config.yaml
num_hidden_layers: 13
hidden_size: 448
num_attention_heads: 7
num_key_value_heads: 7
head_dim: 64
intermediate_size: 1792
vocab_size: 8192
hidden_act: "tanh_gelu"
norm: "layernorm"
norm_place: "pre"
norm_eps: 1e-06
positions: "learned"
qk_norm: false
attn_scale: 0.125
bias: "all"
tie_word_embeddings: true
parallel_block: false
init: "normal"
init_std_qkv: 0.0288
init_std_o: 0.0357
init_std_up: 0.0411
init_std_down: 0.0411
optimizer: "soap_variant"
learning_rate: 0.00622
weight_decay: 0.0
lr_head: 0.00451
max_grad_norm: 0.5
warmup_steps: 200
schedule: "wsd"
decay_fraction: 1.0
decay_shape: "linear"
final_lr_fraction: 0.1
batch_tokens: [32768, 65536, 98304]
max_seq_len: 1024
doc_mask: false
train_tokens: 279800000
max_steps: 4415
dataset: "wikipedia_en"
Each number is 500 + 50 x the weight over its row's rms, rounded and kept within 0 to 999. Layers, rows and columns count from 0. Numbers have three digits each. The size before them is the row's rms in percent of the matrix's.

# up: layer 3 MLP up, 1792x448, rms 0.0411, rows 1004-1116, columns 56-111
# down: layer 3 MLP down (transposed), 1792x448, rms 0.0411, rows 1004-1115, columns 56-111
up1004 111:554441517578338413512501486519519504521441478379505503559525522417574512587437514454542631464566452548553519524518563496547462471439506607453537493458491557465513545434
down1004 088:437544443484519530500459489459445503431482506457535483515485429562469537519507511588491510428384497522487523464486488432523498515500510490511515516542497493530516438567
up1005 103:599461523570517586483514476503569501514525585405401449510486536417481560518509540502489508547551439582468548525522410528512476569486497566506403516613518494479423487500
down1005 104:515474583490408415448451432562475526450559457576507441467474493506534546518519561588494464470484526540466613431485449492552479489516531472497470525497517509564497442492
up1006 096:455509462507409461593596492541515561526370508493558557442486511413501486595435488570513473490548478496558404472481392509511531524594564529413478441576396518546527505504
down1006 096:453572524534565535382557542455506548467582483512418434515535486554512418488553533519452495464407418533377545462462504535569460487480472562620557509559463501556540447447
up1007 120:523491511484490549462476495529446519391482389469399491590438536475590473460505483525554455546542532467567577483435522459482469495528529491429510497459531540543461499462
down1007 112:530460549488557496495478465458481495518482465534491400452416436518516515489494510462486531525484487517459541604462524559479470532513471526516527469482543486464426491621
up1008 082:500515583510515505473457551438527475571518467509491548483523532475494524569529594487543462440505457489550500464533510447453458568468428510480521547511493533565485484529
down1008 093:506511521460445566525556661525476555584472455525449570520528529517529448473518562485612517591437416482397498503548490589500571521489488490526472448531492457506483509452
up1009 109:479514404435456490478474412448468519590524575442491457474595456477513519418535525506530512490508509569472525511402479362453547510551488435416515418592507484553487538533
down1009 101:555530531487453474556597480586480560438482522474478518470482467421427505439500531486520451518516541536452460556552592508459539487411479495563448471469557497466584476527
up1010 090:411589507497467562503612527443586518519524520498537474562451454471471525483503574533515520491494434475557558594436437517483465520546488522471530469511517561520472323456
down1010 094:486553505420469433544325451452495563572470441546528508539582592522459531528479484441488486547560551520525451396510518480460531502383583449420500537515539488438485558529
up1011 093:482479364508469550457432492524508477413558476492445543552523339493560521418452387504580552493471459451450546414428528506421475473507461532508428503531472512551539504493
down1011 097:466597506410455547541487517509519536439522440470643551535465519489510496531416467525480550511415589483436592413429536564475534548479405562456585493537552485512635620563
up1012 092:583496519568532482503466485328554390540495395490505470451522506439427563432447562498457422553582425546510483484504481362503506538458572413516449533466476480502525415590
down1012 100:488578451524452478484467391585407535513459496464461564603550497471510499590455504441461434461478622508464419501409528499455519448433504501504526469514461518430468408484
up1013 102:494427430436490513491465493446446559545588498462466506539515439523543520511581541467563508548521509481518480497518512546534413552593467451508410341485640503472545544432
down1013 096:492473510534545493546502556561519486398539537428481464524467459458483520458518554552444524474483563562489508504528491543408424499510513512510428595408408511507522356594
up1014 102:514503481600431495490480503512537518510500495459498459417418522557588480572472562480420475449480441426539492560369373577581549518456451514423417456497507526533495431544
down1014 093:544471439490456518470496502399505547466550469453461565439550525469472517492506452440595517536521480624528530521501525519508410505541601504491609533410454533436470625541
up1015 084:463514475517437461529546524538530501424564556492501577472532476494441516471417476470639496557459489544509393418546486523544480446533528540516564484533457490475462499484
down1015 092:446539552525555534567441505435421449509470578485480472502466389608478486486471464510480481505469505554521516573480439503501492495563504446587548533442468544498460506582
up1016 099:516515447472552606545488524473460545518540435534439539596498545441473439475548462496478426461459431447538532449401570506480490529521482413453466496485586476493552441457
down1016 106:479504429462465553476528486379475541596432444538508509579503463468369478471640462550556498545478415521469514514539499469455557509444457533498487326399614524563447429502
up1017 094:462474371477418495508563467474456463499465416497414491635542456535507524554612524530513474512498468587550475524477478540497484514522460524483485476498383563517509527499
down1017 095:582456595452492468499582626459434529547484510490432499351522473524539391466484522482491546394449466521435491482460449507503544487457583454532476578597488492364485510420
up1018 108:483470514490443448457518500465509520535523484585564493510454531505428461422513499517533462531447524430463438456480540524455575585481473525498499461569522453446656470600
down1018 103:433457551484606428456533484509437446551435487515489578564559463502528518459592473496630554392488481458528432413471527472450477474510590483499584538521472487582475450506
up1019 113:523544434469527504521421450545491453537449419565487500528467522502485551525422525467633528527442475436500431505556561484580467582438533513475512541494506550528563448543
down1019 096:434449585510474454558551575551516447518536523495613486429526528493506485502503473529516538542508551513471506461446496505358469524593565428479517478500495443492448541531
up1020 099:447504549553525465512435544543473487425538531474536456525498588508579452554492502535520449559468470564468567494481505492537559529459523489443380511510450538521433515492
down1020 098:597586487425513524516522476469527599550481469542485453516487503556534563561412476398495533473564434559464470481407506576536453508445529591555495470545543544487516446496
up1021 104:514459432408509545496458507485460526513610560406503359546439474472580460448476524451543486511364462451481512594401411523454459587434450541478518527505565490481455458513
down1021 105:542522450394574486490534504448361518599511530485536518453563493409511523542483438529421513443489524394418433441470486445443439434580493506652517491543447438557553492495
up1022 096:530480451580484461447496496527611520415507526511524496491493530439562460530527433431494569470572527561528574526467468509523443512503477446372499423481424517409515516504
down1022 096:459513461467522459562478460457469475622520460473576561509513549535522591514457527480575425521597553527559455612519395483481546477506525508562465593510554475568490397542
up1023 107:472633444452507478421535502525482553566564440580458476393485556587488555512533449452508567546479416503452505482509587536552512466632498452410533501389544561540551584507
down1023 105:501402532543462574543493508382448532536509504451549523441516510437490552442514447486456500514546529546501458435491468544581426530578339485505531432515533412496519540501
up1024 099:557576530450545596497519469523505507474531448553420472516501541356446509497433453582495496532583512553473485529481438521512492396401497415497535481433581521490603517428
down1024 110:517466481499469479578447577425587579442511426609548540506520540438478465519513477502435532498436459485513514491494493498589510525436506505444487499550539600463550466434
up1025 091:488446573495449498472526580508501547523477485517574530434604497506456507422456539559501490448403456460550477452457482521547458545523463497517534576474521388475540535472
down1025 097:538465465448439485479425467578499526524518494467504586579535544523523456474454502454589495533456563547468479515452444513433435455481444508460464486486493486513458512523
up1026 086:468522491510517488462532595555450475557530489378562368480391552467537484438467488500444440326439430498466431594555537466569470459433483509531522425544544457520518461467
down1026 093:575525420427498459510512465548455502431557566445508517596480465579557493543523455503501548531603513434497491554503452533533515546592552493446524590491508524502471377377
up1027 102:396441481496499544436476512558478488528586429479404508496443486494480518506506512491471471343514537566441521554461483430432530598483554484489476548374476539522477494458
down1027 096:479392509469476403554525608544533477542489609457502468490566488453547409522486546558480462601500579438482526512576552566600424467453432486452512528419499473402441502479
up1028 129:510552463428486446468561479462454543482479523530445452516488542553444535446562466434570398575514621542476419466518512480540532582515478519565524545396523485482525465410
down1028 099:491513592588531466502476514558476484463554475442545533469512455559548572585406551511549628405553531460485444492569448506524440465478454420528546507582432461456530577532
up1029 104:541488484472426411562475505477568449455482427536529422609496519559517510448500457512481494602507499592555608506505471516536583474486474511496435424435481452586451515455
down1029 100:501535503490580542421461494538540526469498538565420578408488513523547533455524607485528551423560494565500426512425542495484423465526519496504472559518506439489494501495
up1030 092:491527426505563477473544537586431475571508539422467492439504484460492466509528459460533552469459505528588454589499522502451576376475530497478504479499450451457568509453
down1030 100:371373459460514518432496565479563467559442455478521548435563538551367476534499526588432550533495489525580444568466464484583490414563494445541435504579600598389451473474
up1031 105:568377536490528548562503496441498578380591509589471478546490464585492556483458424559425429532499547499507475503468480549509481515483536529434510529536436551476450559468
down1031 098:520538490516583568560506474469551528572530506420433569466443475572512488443419504517442537523494544454502454474409559459564502476570525469483524499511457470480529470538
up1032 091:426558507504535391458527563445477469513481514537432489438589489527541548494447567552539514538511556536455451532489457524462496567453427508554400458458504471503521527539
down1032 099:476534520468467591496424573540540530561476449481518447494503567500511429509427447436502494398513586391511490518443455466451426549559503479511484418517574495458607513522
up1033 115:534458450450476589529492556500541486511473529547546467444560568561423527455466568468537524523409481488446416564546542496495511499487431518443410438492505503557480556517
down1033 114:455546497519482574505481436475462477481449511568494448503443467562498448472504528398567549547528539552511442460437481541542433530509529544415452483525578546550433428516
up1034 152:561481568526572579537513493552534494565428456482336443607498535582428584418514536472540504511541560439558494482490531488501490583539568576444478459492629549454448428520
down1034 115:520566501517569495473344551552468556534507498437506520450502522457488515451422508403540540490452458545549591491497477450498528513478530490562519493542469498484489537428
up1035 089:478495567378607527547557414466498481477482496524491565554518593543408515567486547486424593603555524613471507505486489527451424464484481597483543515510515546476470476493
down1035 099:519435440578473582446433536573510498492559496494514507530439401469556414529429586500403572507520488625507489486493439439580441477541496522522599545434530430527545461517
up1036 094:506517551479388554442427473446509376495478486571459492466495513554514453519420457540454451510557494576458491484466509499506514456516495516450475556510531467445481514447
down1036 101:460570543553534471557435426505518432496538482487533478503471457507374473470531466616488520529520466523543561514494471480469479484350565497520530438525603512527525463594
up1037 096:480483449417473502520549545560510508498465519513478537439467477582524485435548393503496500439440597458427484519480543534497514490510630495481488462527507446395470430488
down1037 092:560411485515522523457458417489458516390567581516459534574422470514467431495500448500412531494552578414525527409515651492568424419455545394435577513539410528516516483491
up1038 106:504499557483487569516517470317518503498462546530541543473438502481492437533466530481444515495468460485502472439509494574384491514480516556501583525510552460559445458574
down1038 094:412567473521495455507601569537412476516461474499475508559551477505516473485527519541511537526500471554523515506488560443619440457532533472443435450490549539535478478405
up1039 098:482491531534504408420444497508513473420470483463447501433437527567541543499509414391456598448451489455533603544574486510553484473555430490541534471539558591551541505556
down1039 104:479455520456525487541383446534497504488569489517471475546508581436463569470478604469510392559599561541486504526529610564489485520503564499510440497470426517461476413496
up1040 096:474492578515508459464537423394469464500433522512455537413573558562554530481434524555515549552469611560496533501493505478471489581527526429512568549513441545535473491467
down1040 101:492488437499487541512572474453438495534522498511545503530468535472604524607497599481536632570530443505484493479597458544470537527478534579498445477555495540460546497429
up1041 094:471534486495533501489455514485555490538481494546468500406402460502532545527452440610566508413459583521464547490537557455514582443469446513446477483376501474521525384539
down1041 099:481517508457441430481460563403483435509498413459490466546412476474601474546494443508586451479516492441516461547523405529471456449580453427413441429601533479481514529371
up1042 096:463553387461442562511455522574465505565448533430476561467523513551625482505495572461493589492568515482551492616497529503552516576489539564518534489575488463477538467476
down1042 099:522584514500524422484533466450509480496543504428473605597483492483517452505491481567382446454479545500450400433496395473503466442429494505541489496506517502442440554458
up1043 103:463382503442465531470535541502435404491591588400495408544516559470534538550545461542531567509456570520536451435570421572514500493482527523497525495569469466567543521587
down1043 102:503561490507448480451569458536516477392559463397450493489470466534479524549433510497507560390583486511495433528456497423567493507602525461341545389592553483536516561541
up1044 101:476455502498598445503520496464432467556424490539445531498617513486492484414517479406541451438520480586524561503488452472534497391471488520473422521534525427503475499533
down1044 099:513512432492483564584540445429473523471503598542554527402458549557393514409531436376491490475478565518464540421535470558542482581515430474503445541515562534490502553521
up1045 085:484545510527522433483513454475470581497545514422444338535519475432506514511406471554492489541448446648592545489515509501539426520430415409471400478568411462381425453486
down1045 094:500545398448524503439497398564495523517448444413506527521450476453513509461466487468502447448509464444524478535563523454430468548496450482580427546507536442501502559458
up1046 093:586423562455655545564456508447552476573513538452485513431589379475580599336507556417602498524468512525446480499580539489452487450549504562558487595489460585507412401598
down1046 105:575433608444450412467553455507555462484529540459491410474474482563511444518532449416478530465519426385593504545551502474474490494512470542426594535504542503548535477496
up1047 088:496501456515489476541511548531506549526440490521439434475490548459509491568492538563579563476578406459490515527481513495549458640547535512580536546445452510493569622444
down1047 104:445558488532415417566482437613499474459479525432393459512482470456464470486453506463493576465549503566425573477497488429499493521458470521479573517528572555469467517483
up1048 118:489497497474414562524508558465482468546521550523493517547449554461462419458456579497551463549508521486519500516516413502515455555481470541469417480450521517548505515443
down1048 105:510449454530475470472464541476540525448485482522599451443466453436536523500535521544425521461472469547486496400494522462491445464513431462490569488488472525425415607442
up1049 105:524458445461518511444553403470400517524473493505520481452518434476510413502527487436566505558587514459529488508467489508451498472405508449436615508463431519484526491500
down1049 100:462486423486508462438492477538490484539559477564456445444502423450406477498518534571489539476524558455458430506493481564528529615467488547475476593507529517563493445441
up1050 083:444496439487438522448457605558497443508593491481451452477578592433458512470452375534528486481566474623493452525447494481496497460449534508386521497562557436514509479477
down1050 092:508535531461430456492529412557535546510453473526524596507515540569534506524422604488437484629455474466503612482517520526563542362590515443526589611456561544504583496544
up1051 112:588573425445483491548457532483479536577507520557383456495531415521421513551569454477416406542475500513494375425434560549457538475457510526522374456487500496467447501376
down1051 106:549476517486402548507534555528646538450528466441583497398554583498490528507500513513497428457490527526512582436455531465473526455428533510478593519555521562531470430535
up1052 103:552391486565575449550496694477450502508516514485454523472409476576519474544585511496523511487538507503505545499489420506556473468463503477458602553523486397458489473480
down1052 100:445499519507505470480491482468516458420519552453420502502570551505456520515427547513482475548514578562400406491524511483466562439469532497480469466539482480534571434488
up1053 094:540479515493513507542557549364522578462517445565539542508596513489488534526434455451439492488592594514510506480541533533512483434475466520478515497561479527429537427488
down1053 097:504480536509482424503525484508512480529487416547488451576490450445469508443440536496533506457439489433566526435444518446446495519488581514535556550536439528553474587488
up1054 116:553553502541510501427462554441579513452456477576524503432557489496494508485503512455462528502462501555539549552477493442536416503498509509536504482483502502425537511492
down1054 105:368541480479458621551556532510573528543473451392375468414504489510512440436536481556521471448462509474451591462559435448510497569535482350463466450534462455544565500444
up1055 110:429524464475549562497381436488482510499508508468487439419485437534546457495449461370507543489420605428379486566578551571484499499495463398513383562499450469521450588505
down1055 108:485502449516440484447500424472444503472495514497474573554508415509511555511373585629506455566550501489490435588615612392541487520508440454491527450470521488495454555501
up1056 093:485483491495445496559492487493512418470398579492555472447527525511591465467481538500532497461498528402535457500559552440518567465461494567537451553549431498498504529483
down1056 101:421425515512473461537436527574443543433486522496504506591484556559539414596499423411577464474483481498480587493501424549518583475504465501636535450484448452574511503614
up1057 093:369529545477462432492532373497545434507618652495533447516476558456543528463456545481550488480459582496490353551441523477492473499460475454374537500573540495485520606501
down1057 097:376491456532507476529614508441496578540473479572472550562550484564507475448517506526491532496628410529538528543583526495531483417575538557484520548404464536526504524428
up1058 109:526570570471534526515496524506501587527469455475498505523508560539434463607481465492582453502436554420521399556481533414487480555516444465419487510479502476467455502509
down1058 101:482515534384499481507514571514576505628425482501477543428503518438479558540510576530481474453492481549469608407556464551328563404522479576491454476582524496409447485442
up1059 109:511452527507485433484470529456527445639516458431486441561507493498576569570537499451520520496462471547524616487477440500536498499508481438563422502519446524421456567474
down1059 093:452532558498456523493566502458533465500554568550607566408552602521493448457469494488417519490521462411536456505492540364503450480486528477509613513525610524476601506427
up1060 104:381537495510427551520486425520538524506490523554495573457455451557435508562478497339483476534431427580489461548526592538516490504536487577539527512472443567462482500471
down1060 102:455502509418481461470522473576528514459516457536522501488486462553553526589481490442491487455497544428572535539462480501493532484423477510417551498478612485520469464625
up1061 091:538450457517429518495432500478503494506427472456504534443508531452484485494533536564448498535494393489544455462541518433575510590470450464491541491437440573485454475549
down1061 094:478513405424438474600583576424533494528489539505487449468601507499617476530458506496601469501543612434438480513506603462488474501552562517533500456562471491463467546492
up1062 109:565560390511487502519517556602493445488511548537524480447532518516521496524511544500538523544516508579569442533516457426510584379520470469597503525513422532497538499514
down1062 106:409516524462511538543435524552499542473477475427504497498488465529455489509542464583480530381468461469453468412497602456425562486640446456506489437506495534491509412555
up1063 090:548527486473492617515474430476516502458480548448533523454525491501423500493521478492498515531512496472556548532416517501512484601582453504388494503511531512506464473464
down1063 096:558564472437484417550447553509517549484526489596583635521481485504542479503539528459545443549525491529596425519461480535545487438484513543497498518492429477570473552476
up1064 093:486531498581455517452601564458473504446533411457417386528470472486515461572479459576496478458482474524498522618500432478466539496517510559489537391548499441473446402561
down1064 100:587542463463588444472381474433501463510528676407468428505514478474440468441525491431507439543539502490476430524598459628525472513509491465535538495469524503513467577524
up1065 100:465522469441413570560598520417469459486501491538458519497414449604520516557458482498489538528506442497563533464481464580479508429555535488433493573524497431460458505529
down1065 101:488511516555444517481442421509440528514460494532475460454575511493534513482512570541377443502521456464542486528466561462490525524404462495529541508483547485486434486522
up1066 090:434494500498594442525486461521547457513475388483428481419478474518501425517541507506455556562521425590465528520512455552498568553507433433425500506436523477430502464502
down1066 095:538478516511440571428475536340433444546550465556547456565474625380468611490486478432520387425568486540497442458556516427476487423496475418482439430530440520528500504491
up1067 108:548431397457460530520458465397548489461558515431551445560412528401507491498594499528480538456570558443479508465505545461593486487503440542441570509531502614442436460568
down1067 093:507530552555507519441462514495438565474452511439564478468494435648485475421445495585515461503503471567473527528488485531455472538547453463615553487431463436475448432500
up1068 100:537481496518524463558509538484575497377433540471459450572550466482446487476527540498516489524433527511470509561582538487513558454516565492568478507492460508459436462505
down1068 100:501502429465492633552436381546499450551463444506453533483568462496472465478522559477572461468545485360561554466519544419560533458560472431530414386473484511547449503483
up1069 103:421464532361545598571467427477456540431552585415549484535562491453403501396533559447509442501414522479559506483501484515535527469423443590516462481472491609524487501394
down1069 104:424495499515691521514467534516562546522518463547493511476496433511499451525424555507508483441434518450476580523477504424504567505457485472520547538448478404514473522496
up1070 100:480482471436609450508493514371451375558561576465395558508551528528543513491534545583402543470559486548523516538452374498549534571493606391452516474454436356485455498529
down1070 105:469497449436497466481512534486558532460496497524530486471516469476462546519397568499526543497424569527557466458475625545424397446436473530564481550575420526615523541505
up1071 098:557437498529554538470475450423592461417493432536472458461481519570517451462508559479463496462408552490593529479516561554502487426471581478529469504494440496533516524581
down1071 102:567411621545559540488475509571588475504497535471514520406502508537411486559553610505489595510470532485563601479516510499550486452473608507613532408530497479486570489445
up1072 103:505552439444478414440561492472565447509434545470516569481467565505490509522545485468544485470577436470530483550394572638561557403454531532475522493464566460449489484403
down1072 102:478474597488477513496481493566496445486550441506516528603594598491530516401472491469502570488479572487504539418600511460530527503578458492470551535541512481534523480502
up1073 084:536477488511485548501421451489384483479536470521477525485433488596407501429567545516445489502521472474514551563451533509613532555549515459577407534488462510426532484462
down1073 094:503489517475526485515555546465469441558410474570487525530585554533565596506390464479483488479634401528477488553564538483454557491442463449582531589406517545531601460475
up1074 100:461457457528448435516503547490520623435512437521567417440484450562523375458408506453589513471554562497494499631480476578470574452607554511469465546516544474514518474540
down1074 095:497559533431557509580539557479511494523459462511469498450483494421416475484524545487503495582493581439475619487488525458514499468491453516639418444389494554574472431530
up1075 115:508513466429501472538451473518435550488433502496494545560512544455538609566408624512457468423447473455486465532452422537407564537555545439497515404511545489495478462550
down1075 110:448487520437543509537461463538519426541497562511492523481534517409526474547481538465543475438526471462474533458567446478465504422505506496405573523554476489534491574527
up1076 106:479482473552615555537436596557506477468481484573504555459531522511524653416495481448507543472573507445527464575505602558508530492522541620488516512486558650528489484481
down1076 102:582468508472385552546553453476515486454536526460570487391505608488503556481556496498569496515520526379452437480519489554480597433429502527500524521458495533513436536461
up1077 106:524531540408549531413570480533447409435521428517481414560526451467364537551535431431489550517505537562558561635496559572531454424500367490487508570486428521551505465502
down1077 093:531497564387468602468512500423436533444445543454455541497514419527555525577438543392483437517538597430474564483585541570483487551427495457436463512478498443445518476521
up1078 094:538464441420426554508378507528504585460551461516393502489523483450492470364468445497529527509530532427506587599551424627549544447487580574578474510479511519560503497564
down1078 109:513636475391494559452473525458503477526475472493562609505422509553543555415492439528529558524542438567526469617558511501468529447422502523514456545498501574536546492592
up1079 090:480517562485540483525603560407473428515535462474520444513530539585513602487510448455543528587391550495443437539475473523520390484504481558532500560434532559517509388555
down1079 098:587465398526554537570315505455510546504560478474505466535487470421512549500501492394527495493512459427520548433526585546556577525572519460472478534438521508531564504494
up1080 094:482499518448460389579635553472429501544537504519524435430564584501430469499528499504518549511353477495497482506455548453617466518463575546495514399599540546521533436578
down1080 102:488468502485485478544479532444485537507501387555480606434553445577517510368548489487516436573430503505506572603566490545618447537548487480564509493476527522410596509445
up1081 108:442470540596524530477412540506464415491485442515381505490526466528422432501439470462556483410450495407449472481503480499516495416545521464479391477426532485478476370499
down1081 102:435446472486511444496505520479481566444410483509557452529433496482550518489423531591532504512534504496632455473497510542529478561519469456454571400494555496498415473476
up1082 095:525474460528541555516519516485459547508414466504420518502529479554498444437525441419448542495484428534455567460489575473415461524473489456452518556534492516482580490542
down1082 093:473439457486459516465440501537564533572511428500528493449449493511468509615555517591407551456553472490551477381508432426557421438506519471488456538495485437459422504456
up1083 091:576470572491522465556502430607508486455513483459471413469444550534497462458508504484514521452474462527594494572474480537598418526506436471507442401509453481572357493462
down1083 096:456443486460444516532466553542513535626489507522481526510441454426509485414548324538494459513489525450529549476558524434506518507425486518542475579445543485505528496568
up1084 085:452511495498513453450545477512524515470470502439540499432421461464454537517517563604527450477451473462510500490486512498535540447442450415410550552504545561495496486487
down1084 094:435499452466436484528475621480496444488637523468536541486576506517533590536408490466536446546569485440501516449491571410477472494560481494493571513473442450470512476495
up1085 088:422521499494523603497451541501538404575443567489486555501489561549523486474554482474480466392522571465568454444541458532580530496542493468457527533510497418596547525597
down1085 097:538470423521572426516508457540494540453520492484571473496459546468502451479492520549520580546512454484494560551523452414565603555465444544545446485492554576515490581447
up1086 097:495489438497554472455610495521511451451523492624544537552417543504475462437512448490474461501520489437518476540389527515541548419385526572524473504488506553452454512483
down1086 095:499556577533508462513498541444559488537497436477475401497386503436478622487453480591491495589471513456488496482482421537507580512383606491540563531523447521541575516409
up1087 099:500509428498493503432446555521440472602514532575470570563539508493525536490501523500547429501484513539533509507465482556502520447491475513514515579392529457496590479516
down1087 099:523444453499539508355500443496482567513494429514516462546429474502482437492489487514500488642484508500531489475476625556570509437468482565568449524544492524477508445546
up1088 100:531432473435460546536456568457427529600500505538541545481636520579524521438498395479535493451503489457523481557482461428410558576453474465474516509523520525497531465529
down1088 105:537513681461457559549540529512526496552474452461535525471456447526480500497514554499542489505541548521535496451540517512490418421410484518518630402514450495454494530540
up1089 106:446512491451620524516579492502528418499502506551513486535520557579501518550528528531409481478463491518521470451501522428505424492504386500479526524496406407607553425575
down1089 102:546468511467491505468480524483445587446440478592497434537457429501499432509570523450443353511385493521533614556525480501418475435464477460519557584507494445547472464445
up1090 103:494501461488632448521479458517527508546556511509391625573490463518488479441552491498605597492419497562547533501463476492447561440468494456514508411360498424421531589503
down1090 109:470496566408550584536518504482562554543446531498547463493484499415469533454560529451453463511471470518570429515445398547425515562538399478441438583508492549477574468443
up1091 117:499499395451562506471585463494528536426520527491515390463497490444546471482418460420440483458433379516543438499484490586550522478587520543557537489461508585517517445634
down1091 108:523409540517489484466432561432509515497538532471451597490572508415513543499441566461457501497515485521492553431507592484434524467535480509490503483544493477544485541524
up1092 093:464464520509501519644505478553570497589479590478568548491470409527558448482471446609466544576492494515469527533551612448501476511483625530541585487407566421460459526522
down1092 095:626489471477471419514434533558466460435519557534512547587519513518488665466493502484492456519519445505462519410549477508483563549497516489480597538483540477495489610349
up1093 094:534481492388554465480494484593543569534509470384460480507541489422512420596479485486466464506518489431521505539505478479463557504494511534479530538440450418387535457457
down1093 096:444449529533490463525416404508543514534533444577562540490438484483437490456465572540486417425405512480467553457506539552460426511478474525527558464444452484561473453503
up1094 100:475401458524452531517539555596549554492525566484375504520525500525526412553497455470457510526511576576499507430554486463478534387515533518485426459591490438467489513517
down1094 099:562501487436524525478569505487490379436459464617462528521582540575565577536569577460486454610480520507409475445553473522526436464500497553590561514517476468574543482505
up1095 094:511471437481443495568529462552451524537484510519619540464494506488495522451605523540499481572514474487463418472382436487501530434505504504569453551532515377500505512488
down1095 102:501537577458462558597517473417527583499502551556488450541452404616508527498562512379493501499433494534461523549509391434521507482526452449547449385473497565393531544488
up1096 121:516458535445487428572429443496522479497489564567477513478546563586556539496477460489441487504515450484544407535489554485595517470550477501493540474538458479534534584534
down1096 107:443448531500508575530499488470523441413493392493475579424501498408571520517581458500485522531481490499469473481481427458426477469503534524512476525499472394612487446399
up1097 119:523481540579552412563428493498555535470519496569519496467539600545522418450561488534520487503481455533479468546467482615526506510534435470411374442471396523430593498502
down1097 114:480583494475496543546448443481538575429413509435533493466520515491587522465560449363527438515436592506618494388391499471567470561497474491515532458476563497412371371444
up1098 106:463482482455566373488578482474419493507521468550481477494504440606516462474526492459498579549483462490539464448480505500570465539447585505514566546503491514478553590457
down1098 101:442511573546570487459612456526523483457496468390531482515458489437467542567425521556457458497498544561458454430445475449462520450574484510509491459483428471549482526575
up1099 115:422381547393469509519560569469562478565465460527524366572480538531462451498455521522572544556509466515520579557475495499464480483426535528515372528517437526477516483498
down1099 110:451440445492466410410546566418491522538525504527513520485399594571482416444470502571579570465523490486518437535582503480482495456498569466571451539503473502511552427539
up1100 133:531443487541582442443551594456534444531511498525482511582449433551599447526567529470496481508536458502497481527524508491430459396494482466508537484437508463571468504455
down1100 097:521510529502453507463569547489479587507565437491494443476449450563462477518479538472512607426434523470458503496465531509433575487427513446501483537489455488455473546549
up1101 088:468444442631582491498513505474533500472480521640453522502474433490449490497555519534513444573492517396522479559408553487513490455398494430552542477416579528522516464503
down1101 094:564480558448501428508498511475465560464430563556523546477441517431486556492511429483499469427443408455501562422607477509411495450509442590414439495461448466614486478520
up1102 090:557516611484520502417436478466527508507471550418520468540432542518576480405463447532484533477511439602455480585438484530465488479547449583431516574466450491490398487493
down1102 090:531491502565506547570470547513406419552529446475414488415541428429517571540489579537452549428509488506460563350499559455498423538436511487576411468527474475485525534564
up1103 096:430490549444481496453557533470518547638345545491537482564480542492457515514483444450476404516443420519513549483454507490408442483480514453458527503568512535497463486467
down1103 091:450555490475490547520465486542420510480514477527577498463476518476555400535508572606440571449575503460497489553497523506499433518555472444582467473449492451590474573492
up1104 087:496391451458395529492523565555574435519565503544545572500472491361461473524558515518387488468430547554454446494502502556518531484561540486513510417357544521438497479470
down1104 096:545529515489568469399457564527465486541602536495528479517507495499521536421479493444618508504468559435543559558407548437474442526543504544419443541578456489493482556507
up1105 100:517491515473534530505445427487547423526450493445542492474553464523524580467557517449573501579456468518506401391510533402454493551492460472446499480522430509482510543397
down1105 102:446517542515483563412502598486510526585434442418535519561429446456474432497523433459397533481511471435509500438521509524520414524461523489579556575521540578498563486571
up1106 084:439475566485460595441458543522402504539517526522447514476481474541438484468504464540578430490492527416458498503483494462480407540413430477460523547421470465383418436506
down1106 093:483479546488481496502541455471456534495475455476481490486471528491494542484565542428436515534459483566523492443568618549491413537521550487498515527530513532587547519508
up1107 116:506487457448585612562529482499485586460546514394442546560585524468397419530558482460451582540527465493521510562430497369453523490475466513449589539543479536516471468515
down1107 108:548471462519479465481468504483477424433474531413510500441512514431479483453587459506488472520465530483505453466519503594472453441601439490531534469454438564409554512470
up1108 099:535503536492528447492431594437530544516523435519493582512527504508568531478514534557481660506587468440591519577528537531489533445524464464507486472459444466472510473538
down1108 095:459495564510506565489498556519501516544526501460580537528527443454518496496509459478554509531405568530549511476505452514483392403477551530451531444490551477524518441557
up1109 131:493447545543414526438575373528496460533484584502423483445467518573547612533492525595565569478475568497554482508541515463501477507477482584483461485548497517476451493522
down1109 117:453514465498580432483487431493496588493544533498479447493475503497598513545433528584464496474459553427428489448409443500534607526533576447595486498519486590481469517579
up1110 097:494499499588423397497570538494589478483554458474447481412523466512510586573489387447558507547510514464542454464510500549478525544534401511454491518511429433413584536501
down1110 102:539509557532459487489497517557568455483552473391538584503432484531514512503579408509499506557599591410581480503536510563516505522490468544445463565471443516553544539577
up1111 096:513500423472491500514405496512506536555439420532492505506432497585507590505582525500530526411539513561485456473460501565443502581528525570622590520568461510554561508549
down1111 103:498527434477511563455502473411576429528479483471449455484412425521408472445564460526526521528448485486390533430445566470445481482525442492574467471457522461539479457441
up1112 102:500561541533521439518520489494510521514495432477507539493487524520478510496556489435488466482541518535506585561550526477443506451495523458486450557449511458406463484466
down1112 103:511401382569556463433481525520444556505498533472468387445482411583458517512424500523541616475491475453549513442395429497517517544525525555431492478511567487474466463553
up1113 092:486471447455552430593499574506523425571549456587362469551476503529528441505540472530440544449554523407447469481452461498430499477539551536596481525555424500472427491497
down1113 100:445379497449551539492532543515453495527445476441546542475554520545464505509546481403607525499518523490526602518464414416433527585530464504489506523450505516429481372509
up1114 090:583505480475552521478581600509468474411583424538386511476497516477488437430522465545498566471503552552462497440541513446529496488511560457508447481434469581552505491450
down1114 098:595490586547437544550410582479484439478521534485510463552547449462568453554573455461510589542444547559595495586426525540453529554518463590539486548448409509588403476486
up1115 081:427355376483538411523564493596609523432516427449496506558602537454417511527513509503488498525509507513462478515458525479452512544428504452514517529549542503442502401429
down1115 098:482480517487497432536558455442546537506532480466583485489485563418622443483550528463610398472513465467508514515466601467441490456526451553509557524518514465395497550544
up1116 095:526507520444472579488520455584486494442500470465409413538508491512498498496475599459447545472542508516440442514439550481510428511402535425512486568466467586457480472448